python train.py --head_dim=32 --activation="tanh_gelu" --norm="layernorm" --positions="learned" --attn_scale=0.177 --tie_embeddings=true --parallel_block=false --init="normal" --init_std_up=0.025 --optimizer="soap_variant" --lr=0.00283 --lr_mult_qkv=0.5 --batch_tokens=[65536, 131072, 262144] --doc_mask=true
Each number is 200 + 40 x the weight over its row's rms, rounded and kept within 0 to 999. Layers, rows and columns count from 0. The size before them is the row's rms in percent of the matrix's.

# q: layer 10 attention query, 256x320, rms 0.0532, rows 0-63, columns 288-319
# k: layer 10 attention key, 256x320, rms 0.0543, rows 0-63, columns 288-319
# v: layer 10 attention value, 256x320, rms 0.0632, rows 0-35, columns 288-319
# o: layer 10 attention output (transposed), 256x320, rms 0.107, rows 0-35, columns 288-319
q0,110,262,273,209,185,169,185,240,192,239,148,290,200,250,210,200,235,189,187,162,169,187,166,238,235,223,211,263,186,125,174,188,176
k0,104,209,146,211,158,222,161,234,194,296,218,167,215,225,218,290,212,287,202,219,202,193,244,213,245,231,230,271,198,198,129,150,245
q1,110,230,169,212,246,219,249,238,219,229,215,249,100,124,159,252,206,212,139,193,256,148,282,155,201,159,162,198,188,262,196,217,191
k1,103,246,190,155,266,198,270,170,161,166,216,142,18,166,190,242,249,229,240,179,163,118,264,172,248,165,165,192,199,184,181,186,243
q2,112,126,268,166,197,208,295,230,232,233,288,208,223,159,193,238,230,162,233,206,157,176,107,233,182,269,224,144,198,251,162,208,250
k2,107,181,271,193,255,209,219,141,172,200,244,237,250,188,222,264,258,177,199,248,259,168,183,169,224,189,152,244,191,129,198,246,185
q3,110,181,177,183,206,213,154,284,174,237,198,180,203,233,199,173,232,253,188,189,90,172,137,233,183,185,198,209,175,227,175,229,155
k3,107,173,199,181,206,260,235,217,188,204,149,202,126,223,177,226,208,205,234,128,128,215,213,291,133,141,235,188,214,238,206,249,183
q4,114,217,239,176,213,195,196,197,203,196,227,259,165,303,183,201,242,170,213,240,199,179,195,144,297,88,177,278,157,201,223,299,185
k4,107,210,183,127,253,170,170,249,235,178,251,188,155,209,154,204,215,163,205,167,166,147,230,174,274,143,260,202,187,155,156,171,203
q5,110,213,197,173,234,165,216,199,224,177,206,250,150,237,209,212,155,218,157,240,272,171,230,120,226,270,128,258,198,198,203,205,252
k5,101,218,142,146,195,157,150,221,203,205,132,169,158,134,221,193,170,270,208,269,227,190,163,195,173,304,216,182,215,237,200,174,169
q6,115,262,261,174,216,247,209,183,248,265,153,166,162,244,242,184,156,188,192,224,169,146,205,172,267,191,232,174,172,234,179,178,221
k6,110,253,254,129,189,188,168,233,283,233,144,212,197,202,187,134,211,204,274,208,127,146,211,174,222,253,199,266,218,265,184,182,210
q7,109,161,207,244,193,240,234,218,109,172,201,197,195,245,224,196,233,167,178,238,238,197,181,183,182,265,168,229,229,208,158,260,205
k7,107,226,117,125,228,226,197,175,143,209,228,152,157,186,212,151,239,171,181,152,223,229,157,208,160,217,211,187,247,245,171,218,159
q8,103,152,257,182,223,265,222,205,181,196,214,218,247,143,216,257,108,210,198,184,131,219,124,164,207,215,212,228,265,221,181,236,262
k8,101,224,133,148,209,102,190,190,195,275,180,193,188,129,168,248,152,151,225,242,186,173,185,184,175,231,188,172,227,194,228,180,234
q9,111,230,226,193,189,231,195,206,192,138,182,284,158,159,208,225,116,174,190,200,180,195,112,189,147,239,124,156,273,245,194,248,132
k9,100,296,246,208,205,208,277,198,200,250,242,190,223,119,236,187,189,226,167,145,242,223,187,245,216,222,138,235,162,215,175,180,151
q10,104,122,220,150,207,184,185,157,228,191,201,137,186,154,168,201,223,195,179,220,268,204,184,223,231,202,250,197,202,150,213,165,167
k10,104,235,183,200,176,213,178,210,192,216,204,252,221,161,218,207,187,240,142,168,286,175,196,210,183,198,192,186,249,129,203,256,216
q11,113,168,242,172,193,223,150,188,163,180,284,133,208,176,243,152,192,262,203,127,229,267,227,231,219,205,160,228,221,193,164,231,231
k11,109,167,239,197,182,267,189,244,182,212,259,116,177,248,256,243,177,233,188,165,220,268,140,237,153,205,171,247,273,173,163,187,232
q12,104,212,139,225,243,216,204,146,181,240,228,161,154,134,180,217,210,264,198,207,253,203,179,152,201,213,151,202,181,177,245,202,215
k12,102,86,184,142,235,168,216,225,191,282,235,142,210,150,148,221,171,181,207,190,198,178,226,205,194,139,182,208,220,184,159,177,200
q13,113,217,181,225,161,94,266,152,213,174,198,97,264,205,193,155,174,257,240,227,206,190,162,144,164,129,117,250,213,214,174,223,142
k13,110,276,190,163,167,174,254,133,85,210,128,194,230,174,143,211,288,224,183,196,165,148,161,181,202,140,191,207,151,164,166,207,133
q14,112,256,170,164,152,220,222,226,238,181,246,232,303,233,168,194,215,280,209,162,278,232,116,160,235,208,99,184,170,257,183,184,211
k14,105,218,265,166,214,259,190,227,155,232,170,168,187,309,176,186,245,220,168,203,178,222,192,232,215,268,244,152,115,205,169,233,163
q15,111,288,164,140,117,154,162,198,138,243,218,98,215,164,203,189,156,198,219,211,191,261,159,201,148,160,145,141,168,291,177,211,257
k15,104,201,191,181,156,182,199,184,142,235,126,172,231,152,182,235,213,170,227,220,246,238,189,235,161,220,174,131,137,152,158,230,224
q16,111,187,202,224,207,225,234,222,159,125,185,179,179,198,183,281,219,162,159,259,267,116,150,294,202,246,209,168,251,243,225,164,178
k16,109,216,192,214,229,286,214,193,242,245,190,193,230,247,214,281,236,216,242,137,194,217,192,235,193,78,139,187,218,200,142,147,221
q17,107,201,218,260,272,166,192,163,270,167,170,246,239,283,245,186,149,245,139,163,206,241,168,296,220,114,174,237,154,161,211,296,202
k17,105,152,186,212,133,117,199,229,185,183,281,170,206,268,174,132,190,215,163,139,206,164,188,193,147,243,181,158,244,85,196,216,240
q18,104,147,240,207,285,229,189,156,175,174,234,208,185,146,257,147,187,201,224,207,216,169,99,189,127,232,217,219,165,174,183,194,181
k18,104,229,158,178,187,198,220,213,211,184,193,201,256,185,126,175,228,176,155,188,280,188,147,221,231,190,140,248,178,195,226,229,183
q19,116,228,187,198,196,237,220,266,192,288,253,165,198,217,248,233,150,194,120,252,64,183,248,182,192,229,174,206,213,151,294,262,290
k19,106,199,139,163,216,176,211,197,187,247,168,186,125,179,201,160,188,174,197,221,121,207,155,191,221,213,196,162,172,256,201,213,219
q20,114,260,111,173,143,211,228,202,284,260,168,187,179,92,265,159,233,237,214,195,306,215,151,177,227,174,198,104,201,236,201,234,191
k20,107,235,172,222,125,191,190,154,183,263,186,236,244,219,191,173,197,211,150,190,259,293,216,258,222,208,231,182,205,266,140,206,210
q21,106,175,283,153,209,228,162,195,151,201,222,255,157,178,174,224,261,216,238,233,193,196,241,202,189,250,185,244,189,277,265,195,191
k21,106,150,294,171,158,261,146,186,254,173,209,183,232,197,214,217,252,206,165,272,197,193,278,206,168,139,147,201,212,270,255,175,166
q22,113,238,212,141,182,172,219,214,239,255,255,241,237,171,177,174,156,181,156,258,174,164,213,153,193,279,207,193,262,251,239,230,198
k22,108,220,292,188,237,156,238,105,222,249,225,176,241,224,202,171,139,189,141,263,208,174,200,146,188,193,183,164,214,224,186,207,168
q23,114,167,198,288,307,260,202,263,173,229,109,268,136,215,263,238,189,207,169,244,129,173,180,209,161,160,103,135,208,152,198,170,215
k23,106,195,229,193,163,143,224,230,191,234,249,174,247,244,162,192,151,213,208,113,147,188,217,203,154,213,229,120,228,249,204,134,164
q24,112,278,169,185,173,213,214,178,252,211,169,187,179,104,228,225,250,222,247,212,132,189,211,184,282,250,153,211,285,268,170,159,184
k24,109,211,230,138,242,187,202,241,189,194,215,196,260,145,229,201,218,171,213,192,254,191,181,262,180,246,156,183,218,252,210,187,120
q25,108,169,139,206,159,255,264,251,237,202,179,211,201,184,180,192,194,232,186,166,355,253,156,151,192,239,256,214,291,196,118,218,169
k25,106,275,173,170,244,241,241,205,294,129,120,177,199,183,221,222,210,208,175,197,226,151,202,185,211,153,186,226,260,235,214,263,186
q26,110,213,172,160,200,167,214,201,193,169,182,145,188,212,137,220,191,262,219,218,182,220,151,165,275,173,163,172,186,207,230,241,158
k26,100,212,219,118,201,166,155,172,236,217,168,270,238,167,221,168,160,229,125,132,128,205,255,189,224,172,208,214,194,191,214,175,208
q27,107,239,251,206,204,163,189,180,222,231,223,200,181,236,266,195,180,179,176,218,182,225,210,185,196,289,195,195,242,209,203,255,249
k27,103,236,185,195,158,223,180,190,139,283,187,157,165,222,222,157,198,193,143,165,146,185,250,209,250,320,105,234,172,192,240,199,120
q28,109,358,210,217,238,146,146,182,243,280,295,182,144,164,223,159,164,187,202,196,183,249,158,174,197,223,194,201,266,239,198,169,199
k28,105,257,183,203,214,209,183,152,127,134,174,94,232,253,169,240,169,252,193,200,183,215,130,265,236,214,222,168,207,150,143,103,154
q29,112,184,162,135,250,188,155,176,229,201,183,255,202,249,224,214,182,218,206,195,201,221,193,193,196,252,245,201,183,152,229,182,227
k29,105,205,212,231,198,210,163,209,218,270,143,156,148,227,181,205,130,186,207,163,223,196,199,215,140,217,200,299,184,197,157,178,212
q30,112,224,161,278,175,236,195,218,170,240,166,243,195,165,169,222,244,194,229,203,198,254,193,223,210,169,186,209,198,210,184,165,218
k30,108,268,236,207,186,206,212,178,179,201,189,182,172,207,184,268,196,232,286,178,206,187,214,213,189,210,196,211,180,219,167,231,119
q31,109,150,153,180,212,187,114,149,187,207,203,243,233,187,309,182,224,137,183,159,214,199,159,169,221,192,213,166,187,279,160,151,209
k31,106,195,198,217,174,202,187,155,207,209,178,228,224,174,280,216,235,173,215,141,173,206,225,191,203,219,148,142,177,256,202,228,261
v0,098,211,120,228,160,188,185,242,170,208,165,228,142,169,182,240,202,267,225,189,235,229,166,122,176,183,162,191,242,236,262,171,237
o0,098,183,217,160,152,216,255,214,182,275,225,145,272,225,256,228,184,156,169,277,187,185,160,214,190,239,200,199,191,184,214,196,215
v1,109,200,186,206,169,258,170,247,168,216,257,224,263,110,205,173,193,182,248,177,220,187,134,209,135,218,169,240,182,119,146,258,141
o1,105,240,131,265,280,115,156,159,189,305,213,120,201,166,154,189,264,210,228,189,220,189,197,154,185,182,279,168,236,215,147,203,251
v2,097,199,162,197,213,245,249,259,184,158,212,248,211,168,236,202,217,166,242,253,211,295,105,186,211,245,152,236,93,230,219,101,137
o2,101,212,218,154,106,199,244,180,212,248,169,237,221,185,253,120,167,214,199,188,229,220,187,171,193,254,132,152,172,197,195,185,233
v3,094,186,255,171,274,163,172,228,218,237,194,195,146,164,256,144,200,268,162,142,202,225,126,244,183,206,177,206,212,140,170,236,153
o3,095,245,195,300,213,180,164,213,227,268,184,192,187,260,151,181,185,236,222,195,164,198,126,182,239,190,166,206,231,202,182,243,164
v4,095,259,218,214,244,219,147,216,212,191,165,200,235,228,178,198,182,218,190,189,212,212,180,195,262,175,184,205,217,158,178,117,146
o4,096,233,189,137,266,243,169,146,99,217,193,178,249,258,214,152,208,144,163,248,236,187,203,241,250,264,194,188,215,189,211,217,235
v5,102,147,275,203,158,166,195,266,155,267,178,188,246,150,216,202,238,235,176,217,269,191,210,181,190,191,216,152,136,209,194,170,191
o5,103,162,147,210,225,227,205,119,177,192,204,187,205,227,163,191,236,179,248,205,206,158,186,154,263,231,236,268,235,161,247,248,285
v6,111,216,198,224,134,197,132,145,197,193,180,171,253,253,220,188,195,197,239,232,159,151,246,221,236,169,190,200,228,180,224,290,178
o6,103,226,293,206,223,207,235,144,243,205,183,165,136,198,239,110,171,173,191,104,192,159,229,175,237,179,206,123,207,223,215,155,243
v7,099,204,204,300,167,256,259,165,200,170,206,158,245,87,235,212,266,148,186,192,193,125,175,264,225,171,248,260,128,285,252,175,136
o7,097,137,180,129,229,202,172,193,170,237,213,176,247,193,265,175,214,189,185,229,166,240,218,167,181,258,250,270,142,162,238,205,203
v8,096,177,209,201,173,214,200,171,206,237,155,204,218,234,106,236,258,271,203,229,243,267,170,169,225,224,233,169,252,207,154,206,146
o8,099,186,257,154,224,211,216,165,180,263,248,193,193,224,196,181,177,202,232,192,188,180,195,255,221,170,192,205,189,170,180,224,233
v9,099,191,219,191,271,210,256,265,150,256,165,248,149,216,205,247,216,191,238,241,186,179,189,189,219,144,225,207,171,138,210,153,184
o9,101,168,174,204,194,257,164,93,305,126,146,206,208,261,190,191,195,205,204,242,238,147,216,244,228,179,116,298,203,177,180,241,244
v10,097,291,283,228,207,261,197,154,236,145,184,201,173,214,184,186,192,186,191,167,254,144,238,228,189,195,231,164,163,225,209,258,216
o10,098,166,198,219,183,177,162,208,120,170,206,320,239,139,198,230,235,218,160,242,179,259,149,239,144,235,207,191,277,303,230,204,221
v11,109,189,230,263,196,213,219,201,234,218,235,225,202,250,127,201,202,196,72,209,216,164,199,211,207,200,230,247,123,194,250,190,220
o11,101,294,207,162,143,206,162,166,221,153,146,194,280,151,209,229,211,212,244,159,176,237,156,209,197,123,187,187,159,244,217,210,223
v12,110,242,220,201,239,200,151,170,181,210,176,190,198,162,228,277,184,175,273,211,133,215,185,161,229,230,141,228,211,308,245,189,260
o12,104,169,191,157,270,185,185,172,169,202,216,132,176,186,183,152,182,157,135,206,185,255,198,162,169,192,224,210,214,192,264,176,227
v13,107,195,213,205,197,169,154,129,192,285,170,184,210,289,170,192,270,146,199,159,197,202,247,207,225,166,122,121,276,218,203,218,282
o13,102,179,203,212,133,177,221,225,238,201,208,195,220,224,197,170,209,227,144,184,158,175,128,208,163,236,292,196,169,189,193,192,118
v14,100,233,204,195,196,222,201,192,199,150,264,223,210,191,191,276,226,159,158,229,226,192,152,171,215,192,250,133,196,234,223,264,199
o14,104,262,218,232,164,163,238,162,226,163,179,192,234,242,210,246,240,252,273,188,238,265,176,192,215,244,208,299,202,233,277,211,210
v15,107,247,197,195,299,222,169,179,186,178,192,208,186,210,280,330,296,170,184,209,212,159,215,251,182,201,203,171,245,217,171,213,278
o15,102,192,231,190,161,159,258,243,186,205,164,186,216,186,185,168,115,150,247,246,247,247,199,106,152,263,216,174,145,216,252,239,171
v16,099,170,272,227,236,220,202,170,274,164,204,229,165,159,164,172,129,203,133,250,221,175,220,198,278,195,155,136,164,214,171,259,194
o16,096,204,175,189,236,240,163,202,196,220,126,201,209,169,110,160,216,145,161,186,180,179,198,184,209,230,255,256,252,233,192,257,200
v17,096,257,247,157,195,217,178,169,230,238,194,223,164,229,228,115,132,201,234,178,143,155,204,259,211,144,221,294,218,172,173,246,256
o17,099,225,216,181,177,141,177,239,187,230,233,249,281,219,198,233,213,148,243,187,210,208,194,241,148,244,181,113,143,220,185,247,241
v18,097,225,163,191,221,246,182,252,265,238,210,204,204,182,232,202,227,103,228,253,159,191,226,182,181,206,166,138,159,176,280,148,137
o18,098,135,214,179,276,258,204,127,227,239,218,167,179,172,196,153,220,258,190,165,183,194,231,205,185,206,162,194,240,161,297,245,253
v19,107,186,205,204,158,174,260,179,167,202,225,205,232,251,278,239,266,164,222,205,191,254,242,170,203,191,209,240,250,249,223,204,254
o19,105,261,164,165,135,196,223,200,189,217,146,197,193,256,166,115,143,201,273,234,188,236,238,197,215,182,181,141,159,159,172,215,226
v20,104,149,238,229,230,133,176,195,156,274,207,228,226,229,211,215,180,209,169,176,151,165,198,190,207,189,154,138,208,180,138,134,177
o20,102,254,181,181,148,246,272,197,230,246,205,257,189,169,174,178,252,164,180,212,162,141,196,192,192,218,200,241,211,243,197,280,237
v21,096,163,212,207,207,270,231,204,230,173,207,204,243,250,228,231,169,241,165,190,121,196,237,194,187,244,129,137,210,247,259,242,247
o21,095,194,208,225,246,250,140,215,241,218,176,184,153,148,190,253,223,155,187,243,173,173,193,226,181,192,168,263,170,245,165,203,183
v22,110,146,138,205,181,233,234,204,153,149,190,207,183,182,190,203,201,172,171,182,254,153,275,204,183,213,218,267,180,197,196,180,192
o22,102,229,179,172,223,169,184,245,262,277,193,167,180,219,254,268,180,154,239,164,164,197,147,181,120,149,242,178,177,177,257,181,119
v23,097,115,236,202,175,166,174,177,155,122,213,211,204,236,240,268,168,164,149,235,120,268,173,235,240,241,220,206,258,248,207,173,216
o23,100,224,237,123,296,161,280,192,207,215,155,231,215,195,247,166,168,212,290,223,289,174,176,220,214,206,207,182,168,227,167,184,172
v24,122,182,167,213,209,170,163,208,228,229,172,213,230,249,173,188,158,200,184,280,154,231,160,182,189,184,222,173,231,203,240,173,218
o24,111,153,192,179,102,226,238,183,174,240,253,222,255,224,200,184,311,216,241,182,200,212,164,208,196,179,139,204,253,247,209,210,162
v25,111,211,206,261,241,195,197,204,199,149,270,176,204,240,206,237,198,184,215,264,240,172,187,195,153,189,239,138,229,259,190,204,177
o25,109,188,156,174,201,221,212,163,205,154,165,241,283,292,215,185,212,188,258,75,195,196,182,163,196,224,119,290,216,266,223,168,189
v26,097,212,187,240,213,197,255,249,291,220,173,203,180,188,115,191,185,226,224,154,199,232,252,199,221,205,254,286,164,243,223,169,193
o26,098,99,223,213,125,237,258,165,220,211,223,160,192,162,147,162,188,250,181,154,241,115,250,216,177,142,190,162,244,117,224,231,187
v27,122,178,209,221,233,275,219,222,193,175,187,235,248,165,193,128,157,180,174,184,272,211,136,228,181,236,206,253,219,132,175,195,193
o27,109,169,204,278,208,167,168,214,155,158,150,220,186,223,185,230,170,184,186,206,147,227,186,174,167,231,209,205,139,276,193,197,207
v28,106,247,199,213,189,252,304,256,181,196,216,196,221,226,177,212,265,149,265,215,216,231,219,203,241,137,241,186,146,198,236,235,158
o28,100,131,244,241,244,182,193,128,276,159,178,156,205,219,229,292,267,221,179,219,184,221,159,233,186,172,195,155,222,186,189,181,262
v29,104,137,219,247,246,199,243,209,204,200,154,195,184,177,160,226,199,214,240,218,216,218,222,209,201,196,188,152,214,147,329,171,126
o29,100,233,194,224,176,204,206,184,223,217,228,176,123,213,223,200,227,164,182,210,203,208,157,244,207,220,149,189,169,218,136,190,183
v30,094,242,124,215,164,178,121,147,224,215,197,212,208,151,96,156,261,218,186,257,219,222,179,144,229,220,242,219,237,230,197,135,164
o30,096,214,148,136,198,205,230,260,189,277,196,166,200,234,298,178,197,118,192,176,152,214,223,228,252,234,154,211,230,289,189,177,193
v31,112,177,200,166,165,128,141,199,235,207,217,221,197,150,163,210,219,201,268,174,128,217,169,209,225,269,222,227,278,246,138,187,200
o31,107,187,124,171,209,264,204,189,206,237,244,245,219,195,250,159,212,205,200,161,184,200,190,238,196,145,214,184,157,154,149,216,159
q32,101,275,196,189,204,222,192,197,209,118,181,149,176,159,215,213,180,200,203,171,271,215,201,270,201,184,186,219,260,159,198,211,126
k32,104,190,197,139,212,161,250,197,241,159,249,188,205,218,144,222,166,168,202,145,203,189,211,210,231,194,225,205,230,174,243,193,148
q33,099,118,169,225,272,177,157,121,206,160,163,191,245,280,214,163,193,215,202,156,209,196,192,218,177,175,187,290,210,205,291,187,168
k33,100,190,171,154,278,226,228,153,193,177,207,247,198,254,118,180,245,266,233,212,211,168,139,245,242,235,235,206,204,155,158,243,188
q34,100,190,216,248,246,216,177,229,182,212,197,236,125,277,188,175,229,229,148,229,163,225,202,201,234,166,179,201,206,193,220,160,175
k34,100,192,221,198,188,235,141,211,267,223,193,291,132,235,140,172,207,213,188,165,163,218,110,193,185,193,227,182,232,235,245,225,197
q35,096,251,236,212,187,213,98,177,175,195,212,196,258,195,252,182,178,221,192,219,168,275,166,178,145,258,216,206,221,245,109,192,174
k35,097,242,219,190,183,190,173,112,198,180,175,178,232,240,252,222,232,200,183,151,205,221,229,188,150,295,244,255,209,203,127,160,242
q36,100,161,178,153,150,255,148,238,225,216,133,126,244,184,197,174,221,216,240,161,181,142,212,214,220,168,288,207,198,223,230,194,169
k36,104,96,220,196,170,304,164,226,254,216,178,218,247,244,163,201,105,169,208,180,257,226,216,249,206,170,235,202,192,180,122,222,157
q37,094,202,168,206,139,169,199,201,232,236,179,182,233,136,222,250,213,218,268,267,243,197,200,257,212,242,215,238,223,246,150,198,166
k37,096,134,173,253,109,258,194,186,275,249,168,202,178,199,209,253,192,307,228,187,290,209,241,226,207,230,206,203,224,193,167,190,194
q38,097,226,207,180,206,158,179,222,242,165,229,125,217,282,210,206,264,238,101,157,156,240,177,180,160,166,275,153,139,143,195,214,254
k38,100,66,227,214,138,209,207,230,177,218,198,262,222,252,171,222,166,203,168,161,230,254,164,232,137,288,209,167,230,210,211,167,199
q39,100,216,223,164,207,192,207,226,173,146,179,183,271,211,213,211,260,119,183,240,216,191,108,243,248,245,188,141,258,166,180,242,186
k39,100,236,228,198,204,128,173,160,202,184,259,195,154,177,182,213,204,136,137,169,192,181,192,205,276,197,194,224,230,195,273,227,250
q40,098,200,224,206,254,193,150,242,116,189,242,223,170,240,154,217,211,168,182,188,212,119,225,221,188,194,216,127,200,248,238,202,230
k40,101,138,226,153,231,214,181,200,232,244,254,199,158,172,182,261,247,199,230,233,224,209,157,224,203,207,131,177,259,203,198,231,188
q41,101,193,226,185,163,287,251,154,232,173,275,148,222,172,174,181,222,186,148,190,282,218,159,212,231,212,197,235,204,107,177,184,136
k41,101,201,264,238,210,240,258,215,218,224,218,221,235,189,168,252,171,199,121,278,231,279,175,224,213,218,205,237,144,160,200,170,179
q42,101,225,182,205,132,151,185,150,225,287,224,215,220,236,236,178,215,188,216,244,225,239,143,173,220,214,166,212,239,196,246,124,244
k42,107,296,80,168,202,169,219,155,204,270,176,214,197,277,285,167,114,179,129,283,189,210,199,229,197,227,213,251,178,181,217,180,181
q43,098,145,203,191,175,197,181,204,192,205,227,221,189,217,236,253,192,233,208,230,149,172,144,238,285,193,179,247,181,225,221,182,113
k43,101,194,176,198,173,192,198,249,154,155,228,225,197,295,211,279,271,229,144,156,107,192,199,170,236,198,268,174,191,241,163,246,202
q44,098,181,208,243,174,181,253,219,217,234,235,121,132,201,181,178,160,156,219,189,168,188,234,170,164,233,190,220,189,257,227,306,118
k44,098,185,213,183,241,206,171,168,230,299,226,176,121,204,213,159,211,234,210,153,247,209,181,175,148,186,195,244,270,150,236,208,127
q45,095,129,245,196,294,174,176,214,293,162,214,240,236,205,128,205,118,189,227,222,274,174,172,238,171,209,186,187,244,290,169,259,223
k45,102,194,268,220,218,274,184,169,196,178,240,209,179,211,185,206,148,215,224,183,251,187,242,238,225,207,170,158,272,200,220,239,214
q46,093,217,173,230,254,246,191,106,138,182,217,66,144,133,171,212,212,190,194,156,204,240,199,178,182,201,123,211,186,198,201,217,300
k46,096,184,209,294,131,183,275,143,210,301,199,210,297,209,229,257,223,133,123,170,193,226,205,254,178,189,250,146,158,182,245,257,294
q47,100,191,117,192,288,189,210,305,133,252,185,193,238,192,220,235,153,174,182,173,200,151,275,170,166,236,146,201,250,194,189,195,255
k47,098,245,148,152,231,243,178,160,174,185,197,270,173,170,236,197,144,140,226,153,152,197,262,194,233,153,198,218,228,222,235,245,274
q48,107,250,113,200,199,199,209,232,205,199,164,152,233,151,291,215,210,205,157,128,205,239,215,162,171,117,198,239,115,177,84,227,144
k48,103,86,152,219,187,239,233,163,221,171,251,258,192,269,240,227,207,192,192,149,233,201,145,182,251,114,231,149,178,214,159,314,223
q49,101,141,217,166,207,217,213,126,294,175,160,316,185,176,231,127,154,218,201,216,206,157,218,144,279,258,264,184,221,217,218,183,222
k49,100,269,214,203,281,125,182,184,286,203,204,208,256,234,261,92,220,271,180,201,229,126,169,171,265,155,245,168,244,186,149,145,158
q50,100,196,150,216,165,162,176,226,184,190,160,219,232,203,139,243,241,156,226,157,150,239,236,200,213,233,213,202,271,248,164,203,227
k50,104,240,135,216,170,177,172,164,252,160,164,220,147,172,216,181,242,178,167,243,199,234,236,144,216,227,214,258,204,243,173,189,208
q51,088,232,242,264,176,198,228,271,180,139,196,262,220,148,176,171,171,215,251,214,255,221,250,183,187,216,235,184,227,190,192,161,146
k51,096,248,207,184,215,227,177,188,217,98,177,235,232,168,145,156,148,203,184,225,218,177,186,175,165,187,195,201,179,156,231,258,165
q52,098,224,186,215,205,168,184,168,204,138,284,166,228,237,185,179,203,178,187,136,170,282,133,200,146,209,156,288,196,230,262,196,247
k52,104,218,193,192,134,153,232,185,159,195,274,189,147,220,195,138,170,171,179,149,198,240,261,200,167,245,189,266,217,230,236,223,192
q53,099,217,123,217,161,255,193,208,225,159,191,238,251,205,173,151,159,215,206,231,222,225,211,146,231,200,241,240,220,204,230,249,233
k53,101,185,169,259,128,200,222,123,245,117,125,262,219,213,266,203,230,176,187,246,183,212,206,211,259,137,284,163,272,184,219,246,240
q54,090,180,185,184,136,189,236,107,254,189,169,85,227,122,205,230,95,246,210,213,219,209,128,220,256,245,156,213,273,207,227,138,248
k54,095,194,215,156,165,210,228,192,136,192,182,197,255,201,225,160,126,213,178,210,234,87,187,188,169,215,183,138,194,150,156,230,256
q55,098,213,227,220,193,206,271,229,117,134,198,125,179,196,218,205,166,146,190,207,240,228,204,249,273,177,173,176,241,173,120,282,154
k55,099,216,252,215,202,182,243,174,237,188,242,214,189,192,171,271,164,251,180,146,177,176,180,98,167,162,202,156,206,167,265,205,206
q56,100,142,246,205,201,278,183,187,210,183,213,156,152,290,157,188,165,234,229,191,211,230,236,202,249,266,129,154,170,131,249,147,188
k56,101,176,224,182,219,173,258,265,206,204,207,194,231,177,144,210,111,194,237,255,228,220,222,170,237,245,238,167,197,174,243,211,241
q57,096,168,188,216,228,301,108,196,174,238,168,172,207,191,200,192,222,133,228,166,187,186,196,229,127,145,149,192,138,229,179,183,141
k57,094,160,151,226,219,228,154,231,139,194,154,167,198,205,180,264,256,196,224,212,263,236,227,138,162,197,197,140,162,201,193,189,211
q58,099,136,207,258,149,209,207,191,179,228,211,207,193,165,242,188,175,216,184,236,217,165,144,163,135,201,176,216,270,212,200,170,217
k58,097,246,226,183,115,222,180,181,243,207,131,111,172,254,239,171,187,132,206,217,162,226,166,191,177,210,191,147,210,228,197,166,219
q59,095,183,86,244,216,184,133,207,226,241,222,262,218,214,152,244,200,167,194,189,246,200,224,126,129,288,171,168,207,165,192,181,154
k59,096,159,181,238,239,238,151,254,191,138,224,184,188,153,212,130,152,245,186,169,286,268,217,181,213,140,244,247,231,205,250,215,142
q60,096,191,160,183,207,253,221,248,219,175,210,225,163,128,165,235,217,117,198,218,188,253,182,226,173,344,206,238,119,223,176,213,225
k60,097,167,230,212,213,326,172,151,214,187,258,164,166,220,200,205,219,173,194,196,182,219,181,167,136,270,161,205,185,265,165,229,268
q61,100,172,240,172,143,218,194,178,215,205,145,254,279,153,257,236,240,212,121,246,194,170,183,197,226,162,171,274,144,219,281,323,161
k61,101,247,209,178,212,193,209,188,187,126,178,230,225,251,115,154,202,237,142,195,249,173,210,184,203,189,138,187,190,197,189,298,203
q62,097,200,194,207,168,186,153,222,218,183,266,250,191,181,224,155,191,165,226,225,166,239,151,196,191,210,172,188,270,220,220,186,150
k62,097,158,236,243,169,176,250,181,164,207,253,169,210,181,245,126,204,141,183,147,215,208,216,198,162,180,161,204,159,180,274,207,185
q63,095,172,201,183,260,159,68,173,219,192,178,262,189,169,177,251,244,245,169,192,304,286,195,238,249,220,192,208,229,240,228,126,192
k63,095,177,213,160,246,188,135,125,209,193,270,130,172,270,183,271,174,186,132,178,185,226,210,270,192,202,215,190,147,235,228,241,291
v32,086,167,197,166,252,255,214,185,164,194,145,185,162,273,198,190,148,201,178,181,192,240,189,217,291,132,161,132,197,169,226,173,291
o32,094,230,206,198,214,127,263,205,249,239,187,220,191,199,246,164,208,241,254,292,212,173,256,133,196,210,176,206,210,317,241,173,185
v33,079,175,200,194,217,257,212,191,216,138,248,217,214,205,197,200,231,213,216,245,185,178,161,209,221,202,239,160,83,185,123,202,218
o33,088,175,282,204,243,160,179,290,153,272,200,301,174,158,182,286,162,177,172,146,180,275,247,192,190,252,157,175,228,170,222,245,172
v34,086,206,260,264,125,260,210,248,280,172,236,229,168,215,168,186,208,167,199,293,209,198,228,98,151,190,166,205,228,193,194,261,124
o34,093,232,141,168,224,153,197,168,149,212,153,144,223,154,208,161,224,228,218,235,222,227,138,235,182,181,205,126,200,154,241,155,212
v35,086,258,202,222,250,196,165,241,110,152,275,143,178,179,202,200,263,181,187,238,162,170,240,215,192,183,184,202,201,239,169,140,187
o35,091,199,210,170,210,191,193,195,284,121,121,322,211,203,182,196,187,209,169,157,194,214,201,231,196,248,204,217,168,195,280,228,246